Weights of a small GPT-style language model, trained from scratch on English Wikipedia: MLP 1792 squared ReLU, value embeddings.
Each number is 128 + 32 x the weight over its row's rms, rounded and kept within 0 to 255. Layers, rows and columns count from 0. Numbers have three digits each. The size before them is the row's rms in percent of the matrix's.

# layer 10 MLP up, 1792x448, rms 0.0994, rows 123-229, columns 128-191
098:108106197083091134145147127142078138109147160135146124166104169133039113155133131087198098161151140107121165059074126140147122116117160127142118120136124128096168105126138132153153085146097156
103:115073145102087125136145030148133128124155070127114128156103096113095148154130117143147154121114124153192108224143104160101165151162084089110110143113174109111180119128067130144105081170094164
098:130069187138086159109135182108108126105170182166133051177099141113116164170129068080070163077112066094117152104119105143135130105101105159146095159100155052111108152128093046134129139103166103
094:117122151114170202141101079232135149135108125113123128162078060103116150130073082148135127086109098097141068120152145152131105098155148128119252176134103127098112088102125089121053109146134158
105:182122130173113149116157084150113130125127140116151164113146143139119162155079106112139136123160068126042105137152114135129151136105136151131162097091141113161096126105160132124115150151195113
102:142075196052159103110140165123163134133125099100093138119175089156137143135157126087170126165113148187109166160154071136129082148136157125098122105086117127088150084063108110170131090054131165
094:184103077134168092119153071131151115184074116150163194171084088077092133114142134145168120101116166134134142137114142156079090096137122170151120124127149081177095138178152160152086107116129098
106:188130176123155143199087149110146101158124130142060142165134144120195136151144114160167129121131159092072073095103188126142149137080149159042145094157133082140128130104097089098119140138133123
098:132097131104139131136090183118068146098107161077117137128173100112117197087114128161150109102169126131136147171188095123129137164135160138140100150112133127189135123106196150108114147126164086
107:175087080128112121106110111109093115126095092113092111153104144120138163136140111092126140140146091123132150141082155149118145101115124086155175079165105108100126134141169097091125200163085120
103:146132080150197092091154112167144114181117119163139125117173147083136102123187164151139183121098096101147134175175150093140112115116135107117093131121107166104154147080043165172130095114129140
109:135064125078138176127105107182145128082141156116182114144121187077157145121095079149083120078206094105083108163106165214113118135149090135155130118163090132172143194175120161076143133150086141
103:111079132095156149110113084102115087168191121118146126138108150128136099189144147166172116090123118122170075183119101172061148091095103090126106149115144115069149099100137074126152159110143082
098:151089162103137113126155149142125137179149136106109129125106089160141089116152118135074080206112089100120109093135157194065088114137088108154105112198153112147117121069109171118141120123143141
096:144078149097120095091153170147128121143125179109053131145154106139128147117151166132139087110132090106133168104100093120172139051180109116122093183175155106138113157115121099122155123146128155
098:163160150111149162141189125123154088095143093128154128098119135129140163085164117135134104099107143192119113125164096119137146147140088137118114162114120150095167073114106125091083163138133128
102:152119116107139147097089159132157060099154142122123073189141131135085142076140147091116193121137154127124159135171099145179143187071134108097155106133168113146153115097047094138121165138160131
098:149095172106163143147140124098107078117111096109159139159073127133133100108156102101161136107130050167138148168107102110181088140160165106143144139135104120078185089160073145107117092130109209
090:121067135125104163083159085104151116162118105092236137090081140118124097175183126146169097115125117148065185184182132110128149111150210142135149114105139130138115113126128136059133104140119133
104:175123127115088166080117092132085135081101127143095149159184175134114155138120105145159145083146182232101165068170135142097146134188107116123126177151158114095144068041123178121140093164140068
103:147135127109101191111187111135146133130159161175084090126160143098140130131182099118164122151180152155154203110118171126215089156143070089124172098145134128136147140094129118075103152211088116
093:173105102184139130159107189104106177136104118154123115164088123139134152118131078137179090119120148111153105161122126078098155134144136142081087112131176105173193117096188139080158131127118151
103:125130030148129085138096149086109211177166092118069140113190083134093101138103110112113096122090151094171128125146145126103138094136017088118150142104073111185161052096167109125078142172152160
099:120150121108152126083163089192054127106103105132129122142115115084147086164198128186087135178145120103056108124140166115130116138154111154146055127134125184103137137171142074118137177084119152
103:186094138140196082119143148118137163148119083071095104062100139092166089119139080107067103106060181124104096123171116113145188123115099092072133156175111147117133133141150146126153165133080114
100:235150147115083101157149146095155093160134159182161135174068167108108062144131135152141121090093172046128094198134169101113118124155122129104126127121089118154067173137188127137159055149112151
104:123159149099134102104119142154104108107191097123115195089099093084154103216095088126187134142138117103133127152155198168104136097198130100207184132157100148121123145149212113120091156167099105
104:182160126121199126121125077145127112150121133074096178101144127073110151186100095103144109128136146133123130164188097171072147097109175130178148189084180109161073151105152135130180102152145126
099:131117095139185138126155104105084110134168131169149157078130164156153109160108090155124059028140103092114079184059090200150114143098104139152116167103147082096157133116159115143135167164179106
108:108123175167109167146113133072226137090134102092111124125160083113120103121130123118123109132092083097157156175096137131128080205120107058115110157061137133163166085171065121134093094112089155
098:127133131152163151151168145081099137151086070102155140162104088125163078109111063100071118132124129154105121118140181155100133171164130109069114083151093144177090086092137138117096103120101166
106:107150151156049102130091090135158113146104075149134093150138145186119115148092156151148078127137128072146065120142115122092180180128123075160134125108111140146182101151129145114121143146166169
081:124191145176152071116042094124125156128090096180117068171117135075143161132125062135172151118113091136208094190114099128109124110105143150212098179134133150086119091080191121132171104097187087
098:126182151124081113161134131045088105144129116088163131174113140169083171161145120159147170112154098116142154125134159148115073110100128104116141074144121136152140080133171155154141088170078136
106:129176122098135146142145166111096121118152135162095189157134124183141137109206151135156113113134143156126096115180168142103134080073121154149154060113054165124071088153110156115108162150123134
101:096097135110093147156119107117115177111120069178164085109095167110110116095146104118130103148104079140128174145096102093143118139119099112119155086152085204141162137062136143160138197177067147
095:080169130132134086109153110119165130112068103179157104165166115130121094078111132177111112117129127206162117129131151182118127175142190110149092157084155210167086102105104137141115127117121086
104:154137122160165134108155116144068039199182112158090139106131142154106120201103112192172071089082157101129097109114144147124212195138092118155193108133080079172183124098156086127166117184147113
095:158089102119144139163121100093133117110152072120135134136121142129171087139076097110109130065109113209080116138165097142127115143094179160189105083107095103135141074140112114103150074153136005
103:152096094131147134139142091142129118070081153153115140134100165080082137096108124157120145135133103152151114168191112136154132161105156119084109099138148102156141147141084105118093137165147083
091:126178083134119090148067123147149067054130136117116096130133147168084168126098089100180142063110186104127122119138107193125099073106119094160143111081101074123106126154088086162136124071143103
099:122111087161117151108084131171150178123106154125190165173176102144107129166143114081127126085083096085148062095099129100107175141124127126074064133114167127136095091130113160127201118166130151
099:122121131147105144127181109123134110098159164138151138148155126114075121081144074120106103089132085096148134099109160149153136149133131155143144131158095138114103113102134132173185099125176108
096:088138130075154121110158154097157076104154112157131139105116142106150109157139131194153063146107116132141127104142143128117166115105125164098096135158067075142192150149148071085152145116189160
091:155111136087110135144161185144132133118123103096158103178171100125098125124110091102130113104100125181104137134160145107158194053103154136110181183123133162091101095120141159140124113118123141
102:143120144073104122133175124090093120138129123150144115119187141097067128164154121138161082161158128163160102091138169111158162156172157123068178087207100110071089144196220122156145165157147140
096:141128143137150134129128127089103178167095088151192116117108142152081137073112122132130132128120112136134154130060044126062147149112122173127178099188154162123097095096121133104128147124133131
102:166196104113136128162115185168147107094111110073149108067083131128153130131118152102169125150152082096120114103108169125124143090138083115154094126093125195111132139143108118138106080122148125
094:157091099155130125080174144034102085113148143118149205145121113121115061104119118133189171110121080088056141130149146139079115119102153145168134162145135105110175120100154169121178107173144135
093:092143148112168134081094151083088157096121093190165142143171171150119141183121121057090166147144090110129131138112089137189130160115176156106109151103106142132120133140069101148107205088160121
097:159116122164137129150092124113131117162179107175134117131092093126080107129100127148111140170198183134175147145167097116108118135104080069127148122106131193139089109187164083107150117110063073
095:115140129109124071053121112146139072123103135121080145230146104114121117109074170151094165102110163158124140125138155075172118139187138115131097096133120155133191125136166133169152099081184081
098:119095149134145146102180080145161124107109133121162142112145146226115098140124079135179138120129118125131143154174140105159143193151173088112133156171065073055136093082189099149118183079144129
106:148152123141151153094189171095167085125084069135124145130102136199122099133094113190129096179128083141104063131121121174063157148092195132114145173157136168110184126139118139170095087099165142
100:078118175163060150115100096168208129130062104145163094115098119124130125172185104121154131140155152107222146136185111101111092110122109174139107146116130171119132081090106163087139142148074092
091:107037093078156104136115131104107094064133142119112139149156143184134146095114137156099164092160119204118109110123141136177082107136068071176129159050089130119149151116206151115164128151132068
096:114102112070161096142148091139144120123076135140186147155113103119127104113099096080115131136096170049150114127151174110091072130129143123134148160141112125146158155151143114146128104101104080
112:162140107179031115092146076092098086142116149134161156130098139150137183094074150096106128157118111120164098173142140103017105080125116156127169108148141169123094089152113138151150186131110088
103:173074103121067087155158111131154115106142105082158160132156133113116081125152107126089121123076169108116126132159120127134122067150154074177074153173142126066161086128111088111116064111110112
099:065153190096104130133093080134093136143119101104075127186164154042137168156136121165081105130170090100166151141109160166132129134126057078120143139115191193173124058133165057094151127108088113
091:093129116112141135087091124117112058183178146152143114151141155088117143130158106114113148104149123125151082136106141122148092097103135166164141163111083119131122124125096163127079135134118149
105:164078171043108105148080116131180099135119129171128205148111185168138123133096089177151138114149102092096137103150175155138117068183080098118174086178120127141125131072149106051142139177177184
112:142143181111166120155159123125126071093146132137102154112138109113147116174090168115113093124105131116124104109140132138066127114155085159097082169087082144200134137087157117144113097077112140
093:127130113086086170127058136148124120104213146118071131098119121098115092172133098074116149126115154102120144121088157117077110155065158131155046113137149146098107180166091089142143110132176127
110:169160112094091170127117137101132132174096162174091142125117106091167143074214104107142188087066130140141096071170154122094087046139124067098134163114107113151069134072056152136176108112071144
102:126170138061107135124099100172153170112087129172096076130105174102102090099146118142107141084141159112133113187144171173102137111183147107131123107177192180151126153123124122182137154190089097
103:071124188162184137125087140079114127179111155130169116078130184160115056116172158112130102138146106169147125171140144140185071155095114115149135193119144125091110146173106116110165146084135152
097:099102107082098050084163138144134103128142154099121101106099156125119136114116104080089091059111176073137125115143138116131101175156089120124124178120131124125134124092192137107135106159113113
105:141106124103117174056196078147082058048179092106173142112103140113109166078146177107140151086138042105121124167166123117146139097143101117121146165180137105101117127067093162176129123123072160
099:128140109050157045166139056139141119218119116164049182196170138082136135092149064105122152093143153142131108153080135144079121118135174094103133159142130133134124122124134182144115132164124073
111:153155191135098132098161164120114151098095129082067082135129155040167099108144159128172121165096132144123137116101099189147069108151174122123118151150170141094083162072132075141118090034111065
086:105105098160085131110049115160132113078144182123140071104107086165088159150114096164092154068183162094198118157129119135100117148166115064098073114106139087071166048136145159092159156100139118
096:092101110121127158091166131106134105094111142117138118100161081158117146146162106179137132078125117137146111146147092162126106076093121190161108182170083107096168178133120178080118116135159143
109:146123170092143151077139167081136128135117100123141152088145196130084074131126088103095097102178146096100071133054117106069095112120150136105125181153103107091077095115137112206110068135143139
098:137085178130160088083098129132080110168138116138100092152145171181126117194138054129090116201128126137128125174152095133072089164155086093148108147145152113077154136193149107168164164137129115
101:150122119124178127077126167103170190119080098172087143135181106080167136101135131105130102166110179143183182121119132116130163095102159111115210093154120114141137144185164123110194099155122078
095:071082097095139114119151123165102120106131184136117060156138075075145186166119135121175098164196023097093113207127103149097134163094128134131190137139139122124146165107151167139134117139109090
090:099189201158172136126160127120130189113106113098105100152103149131116053144175064145110130152053098161117141159093163176140167156175106120156159087112110137095133129112129121097144092137148078
102:116159116102143091171144169106101114067110132192190127147132087145086124107152096157101133158134162127130185135133151116084167106197166059082145239115079164137131100128069137098132058172075125
104:111106111087147157130106158158121156122122138190104103129060122102190115131111086056084118120128113071148088163087118124159143188152128109148147165073128126119160111145087072066129124078077138
105:161115092134133116128114125113114077106177160119108100151141115100138133138072145107110067136099096136139120153137080130143126099120162081086100154098139174092158038083139135121192093100083090
114:199115114149113137155110090094113096078077192128109131073170132127142084172176166070079070130151111166114100111135146082149110115138125148135103191115093117142111152121106099136103092127141130
107:059139163195119185089099076157165108125131137148108152103140122117101156115167089117108152152162095083076089119163108202168129114155199129131165122146118107123155185067112121052109171111127096
097:122104163086119077089060154101155165105105143083172104152116114128113072121082099096105127098101091165110129124098140097150105201124072097110100132145102160090096118089124128096113138135105151
103:104082070146066146135153073137177122152137102135136171117114073121159129143082142078088103117154170144164095113086139136120163126115143076163073122176134117141134107078147094108149148119123100
102:132114185130162101149078136042090126156160148127129100114117108143174122120122137226083160089093100101117113063137097110119112159125082087133086043150153086045129119094226081108071142149167115
112:148060158125109098053110119163104154132138128155083137125083128144138099157133106116079149108091152113113133083075121113087125124102112161160114183137136112094140138147161141105129153137121130
099:084074106113130132092138121149130071196182150162132110144160126140137083098088130170164141163100074099080081070111137153175174141172142123155115147172168100150129096147155115089122112168087068
099:086103050187144138149092115065184150109050107155120162096155171145165114147148128166103124121079108124094171132134117143208135121160170116082090160088116117107142129174159116103115101176143098
092:131143144102191126091109062105105144076113167143146183124137171172107093169096166103108160066150146126164144147151061132164129072105066141122119179110040135126175147116124128077144045150151145
104:077158131159183121132162123118066104109118087112127133133128103087120178129094098129066088102076103161124074139172095164119115062134156116158113122108058195113144069186170070141167136152145160
099:136114151155120091169186167128078142051167108128142153140142137060097089172138134168115115117113131112063105148135102124118084103135130112125080163157158132162081099119140144135053089100099110
100:150107085180109108087185149080162138142105132071157078167175196085107157114136156162179142140116140108119168110091173125155117130123146115154111106121148189130124129143163128128184092146124126
098:148182130190150160125127133117142134115157053160124160161115138126149097163144118090081112092140115092119152098172123127113130112072113088157180115086173084110165160117129193159166134160115160
098:127149116125131148102097150135129140110127181117123113126187127176155166129148056089113165181185113128169151161138124127128136087176098147126113056130165112163185120128103088171109098134130136
102:093139137089148141093103163125180152138073181126095126201111129086172142108152129130121081111075103151146088081117075152110096082139157082160173119062116103158157090137140094131138084118090099
098:153135135072091078100117154144097117113212039160162070135080058049150125126112128105181130098153112116186145125143081152137078082126142125133137155085113130114163107158155126135116095173167122
105:099149147195118151118173155145145126167115115134137115166070042159119085073119152149168142143155105175148174095099122073190161089144144130129114138093138093157140106163173067081153093135106165
100:143156061134111094119105091169071076185145044147085198065136090148152140150111175113132155075167176155131080169088141056140111116101130129154116095122114158184122118088137107132119155104226157
101:117108111100069164120162144101118085130168087172122104126110105104126122146088100128100187137158087130106129115135165179118061216127099095110134145139130139123131106133126103121150112097157070
108:113141152124132159136093138156055103164167137170068134105148221106136143134123080135133081136156155104168125101102102153131150048144134188123093145142127104129148077054105137083161102106121110
107:082145090131158156104086137174131120105124101130198101130083132135163144063135097121072155188125106177157092185174161140146147131113147093121102126085129151105215132109073159078137133135175145
101:119131103140156135076117044195109162117134152144184145097152118059147120125191140101100134088130116123161144198130159168066108163144202117104125093125132104105136139147123099138145126131114147
106:108166163164102131182105182163142130149126116094153104128070156122151081066193145132140100186070111124182175085121200089124164124160078106126145111112095129150112089136124104130089184154123105
110:091120089112094139175158082075143126137129186137123123089144129158085128129161133123175145147065143143226109149117101137157123114140160122091146098153078140163100131128063093106157100122102161
098:163110109147045148133100209138131156121182128139085121132169160129160132106146150116077132100113044141120123093114113138105169188151153096132168150118099092153099091109177137062109093091099163
099:183110132175174159127163099149129132138100096149166129182106095097127100105147133128105115133070127106131150150146152190109126127193129085174119136094069195094147125147092167166144188119131053
# layer 10 MLP down (transposed), 1792x448, rms 0.102, rows 123-229, columns 128-191
101:138168128119151113024055121066133130149098118126146191123149139141090161111075134112088111138142169058152155095106144123123096133093125084118189149131180154163173133155110133097158118114141174
103:078052081141120161096113208157085104144122093066140149146117103105105056099126156101141189197138127154096111181116169164112126143128107117091146131097148079104160151158093146124135082099133180
100:169118146130145100211116118160172166132140090144119101105067104121102074144184077118133100075167108121129042118175144125094134116147126112081141078127112125129158113104128158103119186099095198
099:133126161125124152083192160189156147137140147174146084108095168145096129131150127103073084071073131072148127164101132104072104104134091067085178144160117138137134181129175188144100111073098123
099:075065138132130095091133104148082099138140153161165162133155107120075128128095121153143095147117108138136092165188155136184083114107127111126078166155145120156116143153107139111129130121182092
103:086125159095147105123148148157170086127198141119130176136122116101196151138083170091119073147102101155145146156143136141145132103124099091078095098147128124113105122121114121087123068086085106
102:151223121076072170113161181136130079132181036136157138198148105169089126125201116048139150146093116151126102094076081167140116124141132152140072147173138111085153150137158132134120125139124117
103:180089119134141177161175143084119123072111157090184133158101122153183118124126146151146132153099122106094068143096150126228131141162097195151122131128136144111150142105160092063162164139068147
102:122148216112131173109127141173117134109098123111077155124108118146150087149129132116134054115092096158145122165215172128102137108155203137126072132074110130210080104179143122118115142105150135
104:165145127157150112052133199149180105124150131089157138148116159103138081114101134112180157137107179123139099145076208122125140220137111157132139089183146177097096129139155123167143110118135136
106:215105096145126121080123175127178124131131161214111139120164103108103130146142118167182139140126103129118149136151126092137177075097137176103118137070108207122146077078149141064122131079123157
103:124087110134128124149127184080098153090118129169118188121124146151130107121140144155089151200087128132132122121120107106080127158157128145133092085120224116096126151097153139146113107170090129
102:071128155095120107106097109157162136144185149121112153099112173166095171126089116144137124100137091159111107162128100165153170151099100126045111128139151131141083140135087086132130152124126099
091:082116103158119145129147137142113124103108095188170116139061170068136127120103070162152113145120112119077105129166021146087138140169141154139113147115159118109122072147137084116163083130145122
100:164137105154094137131110059066101155096101076122099176149102055183130103148095093110177158186120122158090158117149171110136107168139102146179048114124139085105153079141116180145116144142049121
099:101193154084138103106106161105135112104138129148165156150133137141108128125077124156113123042164086139063078142112100073142103121160119177107175140114055122106139128116109137125110109094087126
101:181126119121146133181190186110134054157124087119117117156128123144155115121109134127100159131106131109134126148146142162156079153108102152066116049151158122138138148131078161046179206137162118
102:161134057089114114122124124162145172123141111146092082123221096147148164130139092149124141130071120074120133173109129097075102121169115105103106162144126085057101088128121116170096132073162123
095:142142066120198087136105073122102120101117167103127086088067145140151130112082123146143088136160175184164158153143154130087154139088170100133079083139130163117173109159136067146129147173112157
106:176120093087097151154111129099090173128160162138093145089147142083168056122120117143131139119151209101118201100140145080072131158087117088158111116098155109106101104075131156120133151130148079
103:156181139138147124173138094142161082104118138103157094110110197145120160149180161136145045131148086085118150128149095103116189181163152080147155153146154106132119124119158101058123164139194154
098:096152117133162129119105119136094176135120102114166122195113100179149151088167109162107077169104076151115145138127140101089084110089172112138107085120129132149144155142159127109096144160129079
100:145102091097119128130114140127109101142157155141160159131123125175135106124143112116116159145110130167159152163160156132115132118104140107124035103124135171114117130120122114148155086134122149
102:146131103163112163080154115114144152130161139158152084164093127116122136140118145106159138186122132151144083154203063172160150190137098151110140074121110108110094112116113167128112145130165154
106:115141164150113120097112101098101134068130114165088147130124181120129156138137161124134144124087160081122146157116106105124139128116164183182082094188175078098161123062060132076098100156123157
097:143104114114118111153131134081183163118051090088109140169088131131155169125126125111157118162084086064038153090089135151089135098119162119209146184139118133070126115113131129124090109118128116
107:130105091140140187140132128094084145089133096121085176131089149153087142129172064095067151159088131155093154122127080124143169115138118140037136135111180128178186079123118168126135180137218106
102:155166123096112159124132106172129106130122120106088111128120121098125125109159102109185089106144149096121070158151151123122123069126118149109149120051115124133112133133093151124127192120145162
101:135127097120152125178186121129158173185139060127118180112103122208171100099105096173132152127122095066121132194083067146086141093108123086058080094105077095195127161110109084143133177095158089
101:119195120192162147131157114109123144150105134099128134104148084099176157073154117143166049105092150080119088140114118047156102063084137087109152174095130085131082158137065100095118128157122135
098:126130134103106176105141121145074126123095130122144097139233154114118157159150154128071127081166140165088091127101073144104123185131084104135123105194114101136042137144242120097125086167065127
105:147135161122144111137094116138214136094130061125161179148116138111075148087177132167136123136182141079165046122153117171122090127147098107143082135109163140201138128137162109128091192159119093
091:110012120096159191152117158116072161167096174080144144109132131133120133176133207164116138119099083096082091134155108116131166146209126163129113122162106096172080146182107179102167147195075172
098:093123128092153099104065182131126144111101123149127152147069154150084161184115140153205129136187143171177165196135121122138092136110144145137177131143221120202115102170121139171085117132141066
105:120191134106149161190206117112115111155117145115093113102136125126126148138132139191115051215183133159125072142097108092148123132165098149092143110170142129111107119150165162123130123131120037
100:167136115151071070179086146177145107160103059140105098133126108127107091142120087054100095111124114178143101068154110095107087154164140144143079144131138122126176204150161155207079164154160133
101:167130169117118085126114156134130096145122136093151129155113118044108074117139143141095096104141137119075126171138107150107120153149159128171129154124179142175132125113145079141124154078086138
104:082101188160161109050127142127038136191078117115113181100095155208145173145153130091137116164189185121036123093134107097095169124158138162101141105112127132112123120112196069160144153171154152
101:095114140167075183099125148094123124129156166085109144078185110130111141111132116121157155146126185136129119157129132143123153148106182122134104125113135079135146077104147096127162056143168085
100:163156177091153163094170131075111127107158121125137156152175155167132100114101088163066097106116084143058186116110102136168152129107141119073160098126110124141166163108090119161122093167091186
095:150119189117164191086166130117125153098146143104151097114127151125091094150169138100209115184126141144130125136137099147157119097185118078130135111132111084088103125144108124146132127143048110
096:098099137161157118161092157139115140073124140117131029162164163176110133099182145126135089141039075145113130069110169159115181134146109176140115113118144080115176138107177130149137131158076180
102:100098173088115168151128142129130173103112075115130066147151140137133107148123168168150146021169089078150121122113101122162172146137085160073148152065127126047099188138142150122153180140117190
099:149112130085139121092086089145153112113097106105137112115116134115144094088171082093198123117129051137099088120158132115102144139150105111139074105177089078105172147149144135087086147149104102
094:153091094104164137108109101152087168114183079130102113108085184067148094129164159121151101177106131138153153120066096155129139146102091119095089084124106156161140048125103136133128136113147103
100:144156151066099154104153145113128196192122161099116069114106160108134101050081172146166081084163100187154102102092140140143131130109063138110148116122122116099181183144169085106163182126144128
098:168129155121132087108134141122122144159130090095150085069100175102123119117128133120123202150109163130107133092143141118129135117107130077118151121141060115115119114091129122122198153145164155
099:130152121043086124110118136161136096210147110115134101127141143120142099090091108054163178160159113139109139086095146093163110090083128132102150129123134140104100148090149101119111116119125109
093:164111082120110124107112113073152154162105126128099136118123165083124079143065176146099132095172122173111090114078129168129099143072179090122116150113184145128164142115129117152087111098156138
104:107084146074159143104140207150063148086207112162146089114130125118126041149149099101147182163122136095145141131113105094098094202115079191100139116083114100174137169147138041150139141116115144
100:145128106110145131144142078156144189126141118181130069094156102142125133177087102081164143114181096121123111119072142105171134110113093183158147158110081103163161115124120106100121220124052051
091:108146126132148114107140087153147160154167117143110080161129170125149093071145136136151137149112161137101091137163103098139103095138108089137128034155127171118110077139101139147133126117127127
098:104054115161080105122133154140071114142160142114168106081094080128088132154108099135118129083170102172154137177118137139105097147173128156144160122174109168138112129075154138103156155161141108
103:122181123099156156139138183040132114114131168139143099156163111117163149155161115172190163124118149091137134135129133158139097136120118154197135079207123149116176125139134113136169139114125135
100:082091093112143136141197172082113147066189164162125116108155139148112131169148178137163106126176114167127115134105173122112073115121098149063251151126193131053129184110128164193112157161117120
092:163064207166183179081133154122106099135134127172221177101136167126128130153101135097150142131135177175126062123152133149142109124125041130113146107144184127152137133143143106165115082106123112
095:140079139103074113154185106158168100175093166140090143092161132098060132152098097164149121058080151108161146097136133134100135168144107150111129135199147161152094158151163082130162135132120130
102:146138117119129134132135093115067136123129110108169137117114140092124145088122132109088133130109093140138039080146181110075154144082129158100097108149117159110068065105086140105145157102106100
101:131103160117118078132147134139138107098055142094138173148106195069081119140116142120131154156178118151110106136174083160144153084115171125142071118158123123145136135137113147064123122104065128
104:101104093164078108130108114151139093165127085112172067159079106064164196140164123152127099180114078141144096122133137158145079164101138107134173138135169132146140115132131112122103223086114088
096:136116165102107134105109157105090105164152091172091136176143148089166120163199132104102083063116153142113104096069135144120124110085139148099150175139140122169138099185118102158117198139105150
101:129091114095132073137132102171082166135108103063136122124082110118163112105111142141087234140066131096143120171137118128119103128142095130149149138136161108140073167140095145087142132092107141
106:124135179128150137125115190157146103089096121098161148069086134107141149124114173092125139113128155091050116149113116027179100070091135120101156112105109121151061132111181195127083150094087167
098:195065152105123138118112094179150055152139155100096122120155161160144112155180114140082163082175183106112152162139103096131141122123090125162068091130125160099146110047146164155117105147144087
104:092149130131179157130164140100126116120105171118103108117157090156107069107136095103110093090134147076204134127120172143144132140118109089151155093098126101151149071070097118151119094091136063
100:118159143159143098110131136154080099146152161125065163151085185065148145170145122097048060142099135152131063147120153084147177096128126156161132097123158133103095117172123159173118128127093129
100:102117089147126090114097119099082120063133129162180096124102122056116157110068151174093130088107147112129090158163149122121205075140127088142155120166126139145052103055128138145156111122176119
102:159169117110153073166151163101056117137117144080118082138081147157161156153048103114103100051156182156104132116115143139181051126118135100120083207156113159107132179155178154126117085112191120
107:120182105093140145113142136141107162184178110078135124160155175190156166077139125167110119131091102163164153116169149176143119170113101188193075168153172146091117142117165180098114129097090139
100:108084078128151082185153140094157133116105120105155116134108125128097104067019144120074064194156171120071195164131075135138177107126107096113095158115134107169124183078118110126133097152126127
108:128127125139183128117139126125043145115118163081144159137124096166137073119130085140155123126088119138149047147115118151124072142154169128081094151055141113159123139091127129158162150124065129
096:116168141081132136122143174148110099097086123156124049162088146132154157052095089084101149141214119145151130106167173167082125127088188165136150080166076119155086124129111132059123105172093185
096:138134103144108127102093114106090104165106077167159117147163114139117097116093156135179159181190145152112101113078119187098163113141126120093110131128129017167099113117134085130122109148161162
101:116132150144155106114096165144072094107119084097110102233126104136124172133089155150125116133112101113099073103183124110097094115127203128093087123078107115159105129178201100127153129139155160
102:130128122175105122092178083110192142148125058130096144096187109123108159092144110108115095125155076073120129163150136160113155106120083107152130137190127150089141116130150118180129083187129105
103:099091163100180149116155106160102200127102157099159179102119104097131139194095173145106126166092134133123115094151128100167117127173143177111222108115107128199173163107170059140190139155144104
094:117049122143089096081201144102131050140152111099121147142126121143075137054146135063160181146123140077113142110113125127149131143091136121124105087107134141119129135120051131113098186131151129
084:119142105104125111104048131127117114075104098158154133140090115088106101151105169113211149147089123161149113133160097165105089170127147122166129141101122063165057121129154122151192133114169122
103:149146150131159094073075068139084131140138110100111095180120211168101155166094087134096137116203145069191116086095176134162139120078107131104082022053117141114164151142158128146124102173089145
102:125097112128105134161131117118178170165178118090152163169111114097137075123100116092200193125150078129130126163080083105202079110118167176125109098101133113094139115149151073132121111173115120
104:092141129150078055112115114126134102158110140177090088110131100163147111130079173180126129151146127127184157168118123163126121156108131118141080172087138123143148064154140121102146146153170114
107:116112090089119174165162069127097162198120184051125105092178147076126078124165102145095139140146136124135121166098129089177106134119123167123109113122127187200174134092134124144117127096160067
103:086183157177134136089187187156150191126135165113144129096188134184124145157149105102098158134199049119082169126108135120143146131054172124096079126117097113121146157164103117117098172155097139
103:085111107131159105149187146104071159110168118132125173154198174121110155153136113105119079185186136144147165147096171135082179135186138140141125135130095108129143130144154130179131140049147085
105:142103136069108098105135127110103138155092108122138107105165177116140136154062103099138075108103109130041114177200101115144144045149082140147140120149145132101153115105101113078159121159110108
101:104132165098135075158089167082163146120179146106169086235128120178128091134124189122144108102135126098070078127178086153155124120149121169133074060120157133114132099167133069136153123195115157
105:093162196162137120111119210127175088128087120113128172136147127053105145135108125112104116143125166092063133074188105160194124128087136131066152095098170109114050147115136157136123119129110148
097:125080078150092154096090187069169145128095131092144178112101090137135148134070104114084111220125062078128125090088079126148076138077156201093119109118143184111146188103113081145150130095111151
098:119109114159121107157128107121090142102099106093181096210162119062153129136087103120194148122164101151122148059178116192189104113106139109160151138087137129091135093159105116191142081112112142
092:087165134088123138125115117100088113083121166149145116097079179104181114107142160143156156072129183125148122159128090113034102067105134147151141181097101122114181150114116100219117129185153132
103:184161104114106128127214177158093144086133122142115103095131155193140114091133154159086089107073123105109163147114123148176126139130145137101178150143112106092180176147130154230116172084141153
102:117083109163119069117139136159144170100123133092187160134129121114160132135196125142124120069162153112107083092137146116133131144086114131168183071151126074077153157152204185129155086152104142
100:123137156112138081128176116089134136100137148128177087089117076158194133117115111169121137078140215144112163154116135107161071155139154119125088121096129107119131141066116149081126083119152084
101:086163143161162136110067124158150193156210111122106069114124139159165149137154138111120158077073077129099152067128097143140133140022130115061158035072154145138135139186158144148138169103126096
097:147164128091110146148114110117071129143129079145171136142128170121143149201136154094160154127176112117096127121124131140099133093121140137109106104116178058138138116050089139158097175180115114
100:197179151157117100113124167198147133170114122151110165133058091112135136067227115118089145082165146152145159141079118116117160125157152137163144146134137174127143033096083150154121128114079154
100:083065168111154122104207136131140084093090163178185149132116109165168166092126107116126095142083138111114180087107103133132173139160136127146096148114087147040133122158124144132146157157150181
105:169161187132095138099112160133183097149125115095116151133107118204073093069108124130091164163111165124114112158111129112175165092157080045104138191171128149113127076125101138129157121093086118
097:156175106161114048126113092123110116171113123115104114119155107115128129152133147119132156142157165155113156152103148079164121091129116129126174056126178126186150136103089128185118161188188122
104:166179096136151097176148120088123131150178138115082133146163136156082129167074107116126154083120184130117139130190182120138119171130121125157146113147163115107170160124094110143105080091198111
104:084143064161050159136137096081153161147159122105136092103096114185110079130133195122172188135139130154149198126142105151180165144126116200124132151133139082151141121144087143185134153130063187
101:126125078179182150110079134122136112107108112122128110149098125108131149104067050137081104175127120094118101184085150144121161168146130136071145073086153143062142124195033058123146151141105107
104:069087092172096122098105120107128127125152175160158106170148160064109188154156127109134093185090137128117105142114088123088127164136087172167166095141148110130063155092108105123145100146094096
102:112125148107083150124080120152146138164164124098151064140136167106154124136198148195143128115125142108126080138143201143168100144148209086146125080076135148054213115115106184155128184073099132
107:106071102125118096100162075110074088152139179087044150112177179082154128153132217108131124109121128142161164099061161163112102126163124137171151115128127138193150165156074147172122115120102126
099:090120120079161092163094127067093153166032137166123077117110063177141071108132131137116170200161120117159108103084114133096089155134168139109115084077218173047134109176121134074129086174097116
101:141111167142140179111125125114085165147127138123042125159122062091102175105172138119123075136114101129146160146120169171134107074111116189104116092034078150187108150102150121081153212099182126